Weights of a small GPT-style language model, trained from scratch on English Wikipedia.
Size: 2 heads of 64 (1 for keys and values), MLP 512 tanh GELU, vocabulary 2048, 2.21M parameters.
Each number is 500 + 50 x the weight over the matrix's rms, rounded and kept within 0 to 999. Layers, rows and columns count from 0. Numbers have three digits each.

# layer 7 attention key, 64x128, rms 0.0478, rows 0-63, columns 64-127
492498482536517474524468478482484512458503535512469475491492501498511504490533497498458500472483499490461509487469448464516518432491476495438485483533477509491518539482460449502474513493479480
511514483551495513510489496499512506475494478524498517513512471464550493490511524524521538482471496523515497444491507500481499520474519511479498477476495499527485483497483503492490519484502508
502502503508505537498509503480499480442499494491493508477516468555546558490515484520512517483541471495495505470490457490513483500557482461450505505509513502478480475488522519498486499487510530
480490530528492511495505489508507491485484450500533496491509496479526494464501505516513484486503492496540498451519510503462489540500526515490506487452520503518483503481501528488512518503520481
502493511446490490496508521551518507501529478493515496537537467494469476503510498488511504500516531468516446547509531473481484521462511510512478492494502496519506508534523524505524491519521483
516457502529515461525538513506534521526528519524497514506494494543486499524520528513528496508530508502534492548462506519508513474548481469472500516524474495498543523541493451515531495536543493
536498496481477491517493519522486509533502536466492528482507492529493507517522489469542558536507509514479492533478475506501528493514492529473492498531509515534462481543514493529493477520500547
510501480513476481491536532502531480480524512533478521487505481549519513484488444527533475478495462483527501504488474505498514540547481507505525498478480499495490479475493528543461495451517500
494481469473476513520484515533492560485516521512500483529500513464485471523492493449469456503492525476491482533531505478476456495472510514517506489483494473465518533510496467486530480485490497
492520527489509483505536508505513535461516549578525549496495495515512497491513528520504505524498497528517458526531436555561450490547482519484523528524499481510565541529503504536540548499516514
486464495471478500510460541467508541492503492466508468466530526497443468563535529488448528526510497471443477563432521474470502466458515496455472486524465547569494475520544493509453509560516482
543491523490497512497501457495471475519535525500470465497472509513492498513508565494487466518521523510534538501473502540508520500494530504481531507512467501538558524493507486521463519468509512
488460528484486559545471473493490509501475466472470515494511493477475480491458478480536501502528517455491472470513505485448508506468530483483493492490494499516503516493476523473507498464466481
497498480484492540494526559478462533419483473465534540439515456546521504502469486559489474513549484467476497507510473440471414481495465554480480470491524490476442503531507546544501481536466506
487504449450507493470462530444519538496500478455459491464521526454445423467536524480466514517517525475507482494449530507440490491480505486500434470462476545528505442526472528465470474470466566
554511486515497479531499538488486496494488499536433574515547514476501510518495510545535622527535496470542476475543506480486543486492473505461507534510500516550522455498497568500497525490545532
590511522548475498532525563434519447537549599515478536555574514563496530514486499507484536534449536550517506490491477488567578573479486496505519518484538563546461412513530478534495544511621475
525505536467437464509529461487472452507544484497471504538501504495470524535488494490502550522480485517474466447510550489537536517567479514490536514507545525589511469478503508463481524497541489
505527485529442510535514431529533469571501530479454451524466486521483542436468476433533511519497552526439526463501478523500535520437551467526510471479548499475452514468448479497447506471478478
543486433502476490573530518512512464509495586561430517586490485522517547477440481509493529408496539460527522576504437511481449511472480446502547466538492506483526493475503503527467541457493490
543562480535538486494499499497517426540504577511528520587543503550508542479495473462547532491461548492513502535552527527489526504486480494522554507494513501448515464495509486460538541466552508
509516451501499526481441452521518469572519509468417478545476547539460471506454432567504549496527534559508527446504553492492544506498545466547500481466549527539473520490510496549474509469522504
514519491480483437500472493482487465540501513523497493486485500447498510499455412515452527512486481498462529481504543484538449511458457510471499430498484502475455484453494466506499512466525503
536504571524532453517481507429455557508527514584499460494411487561502501514607539497479436507481503514522570530439506483502563538494464532447499537538519510515540514526464496521507476522573445
476454583479511504517503474565466502432526522482477502528460482501476500452536518436527496508487478484503499540526481523453518502509500457466548565544520494538530528540463468505507467531483498
437486441479593558479505472558551453513497421485478496479497512483484487472438468486550447439506507474496443497475483468456447476513563438552479495441490481479488493502519535475480489446438501
515509423455512538487517469437576540542474412532604502445539551490490493553590502558507430495506477569447483504414503461487430497544517465549481448490467566548502483488558556485490560552551483
512571439475374470612481526454546491538496523454456511508517431493502518416486482577442537375507469466512465489447403457479468481563451448548463473522419514461496479507412519475503551480460464
516511402587600526543554551544538509535458464545525502488532441554559523477473535536463433591430480483466560491462423412510422528538611527528448513477501518500518529497530562495465487428486450
441533437579451495477537540530501514553492595486499522495522469465524452546514472469447502522422519405535519517436489477502459451551516480465395542527497563459552451506513504479525461520504544
506509582459411429460492520485456460494573478537555492501456561579471521549440475482470540617500564545462497505490607483505554563542460499472394451495449516454541465394521489504472416463605544
503534493487400463541495560473539472458497529558491520547506427466461417497472480587395423531457433420536476448493475450593425600506519479539410504504490546473538490489427427468512460442530532
489534547523570474429536429481537568569402498482507455474523505493460498497556548481471573529472529581443400532547424448453506426506510414463604573448468543430534556457563521577504477512501519
563526499528542593477420501527584528522485520562425482352520410512491451496360492508518528606556456529482554512535545594415417544557499395569556479465455640540597588508513508515476505489490532
464533493487461425484402503482613550584474528477552463477484525606522503517479551570546501394551399485491451500489483524517504563403373537468530518609574537571594600595460532476482456521430503
603509478357469421606509474466435511532450474504627520480507522404576458532498489447581496544508507547638477584490433531457542455519372535574502510457389515504559461413412515406402565646458440
518537567478491537543534395540560558558530444553562591434411441459536437518471404569503429433558480470396533493615559430531483528446484533390531469543349471453442472504485536497482481506580446
475513452456478464509424510531495464430591547484479364459473490472508494502351511591554572462446491570557430496503517527554492543577592456439496528530536626535521553555587486571628467497474364
499462483669537518495355573457426539600542585604510535576485512418505528508413606514553525493502454569454503544460505507522502517488541502420446497562584555402541570537510620475535487477384482
476453551563504457518566472469436317463494556538385459508516489476485434500547438422656666456489523484482386523514497545582412517475407542491657521502484460532519512493615458591502502437574370
452467457434556484449448501460506533506504568584522617634525545575598546525404572481561514543473503525534413480421497618508449425480521614451449496357533397455589482548535312502508521525625541
479490496505528470609417596403552557529454483442551543518498495525566508564518524462494530508513614418472645374446443455542485466554517542490545479427403401469692504504560537445451395460491566
507523465545501555555595571478588419543471602559483427536594534518435559600611508533574447505477418434514501540574477463395469502496408417380471596566622502583457470588467541540397529404524511
579564403527415498529515495576496484454555464566517471442411399595515555523546511470381563661449439500499700634453539500567461458443515511468429459647429418399549508457600489486523490506473389
673534512496600634487423575538515424415414552478407539428408551458507570498621472521376405476411515467501520485436655508560621514459496461627583593519539523512534454450542436608628457517487423
436383536471518392540444535567408381413509563530508570551456546407473565529535469551400541500451454580521543420456519544480412534416527546492480441613641580390578508515422560480461457467537408
517503590527492443444487553442488477617427457549662528521457556519530461416500495406597455474566402486493385466505508419476503525523552403491483487533567414473467437403549563593563421495582492
549508542454486543505499567464572584502526444458554575534514583401470528523512562489453576465495564491643536523407461458507464497513641525457593415561502624459521449529652356607452508559546548
475501466482483517361489459526597490511571517385429585516571442464503372451561404547529368536570562495454589499508353438478530482612479513592472610495569508506625498482486468365476559528426509
402494372545612493442490510488602447496498484422466558627485606520435542441482427484559643493550409594501608514541520464403401577565303497437561459445509498527543422481439485474620441523453548
524444494479369545497504456481482581475652560508556660497478476475487499465495498530617401468538513392488473474439436509558328534352553359462588512440482471543410407520475478581512416473522521
522536425486524556538567551505377573422489457454550537574413448542486549430519491417462564456554579636552474427565448417583563492452553494489557448470533503578646478476495528552537512454445528
429516481494514542473536477434601518494585450529497365513447491495415334508526601515502502564486347481439445459364600504501401604500565540527573537514655493536509480475542478557557626615541553
619446463438614422512569672525598436560516488520563452483480595584541462583498548427585535487376524494454526537469637559517499524576563466473433425471581497424589394570393522492552573467489468
584500490429437453524532528517474427444449529571539431566488380433492559443558522515452463471557408548359521490466564543450439346599504509547596572458446473348435518485398361598529528482373471
450477481449516503469609419456511566398377495405448417485522574430424481415403558457614491445604404460527517469439550428521449495514517534525499582540460504339598531478441493554480496527480558
581462484592480466426467416440478424490369480502499474635480493524527376652594491495487455616589457483591410531468614502421462496488526418435416462531440513546490502584544532400505419477576500
457416429456445452444421519432546413463478560614467585491509404340491584411567475538555452578510491505525454455473518436507512450494518553623463451432500507495526562508536493533446511544458434
465619479530612526524497315515427388549628447536540506556498521466412451410494581592640509441485525554524515416561462537479408391470475517551472396497443618499457446378567487458548387522473480
464619544592552468397533557583389591417389477586462445500521489477540450435579524438533482381468477440461551501489588339652566474513481533406537341512442574560607376540595507505441449506431552
349507473402521554544578530387380368422430508464468554394481552590527536519415542429492452498487540491410582516463470443535372565380493509461532462526429569434482637397577507468514642435623568
475522462472509516442423489598473397470413504507568493494550363447531491536459573448555393487564503595526495473474457464485631535521414502567593540590603413546382404482579470503417533374532496
574424520442516441496478527468435528540552372492441465552528515508561509478486553672481505500425443495484426509591443422469650461558477362355576436493589451408578443508423416445505576463473577
479519468655552585471526564463467541439547561529514505514515473498447518450494605494499441565483502486547553554542481502553621572587459531444584646652434459514512533593533566531498448532580483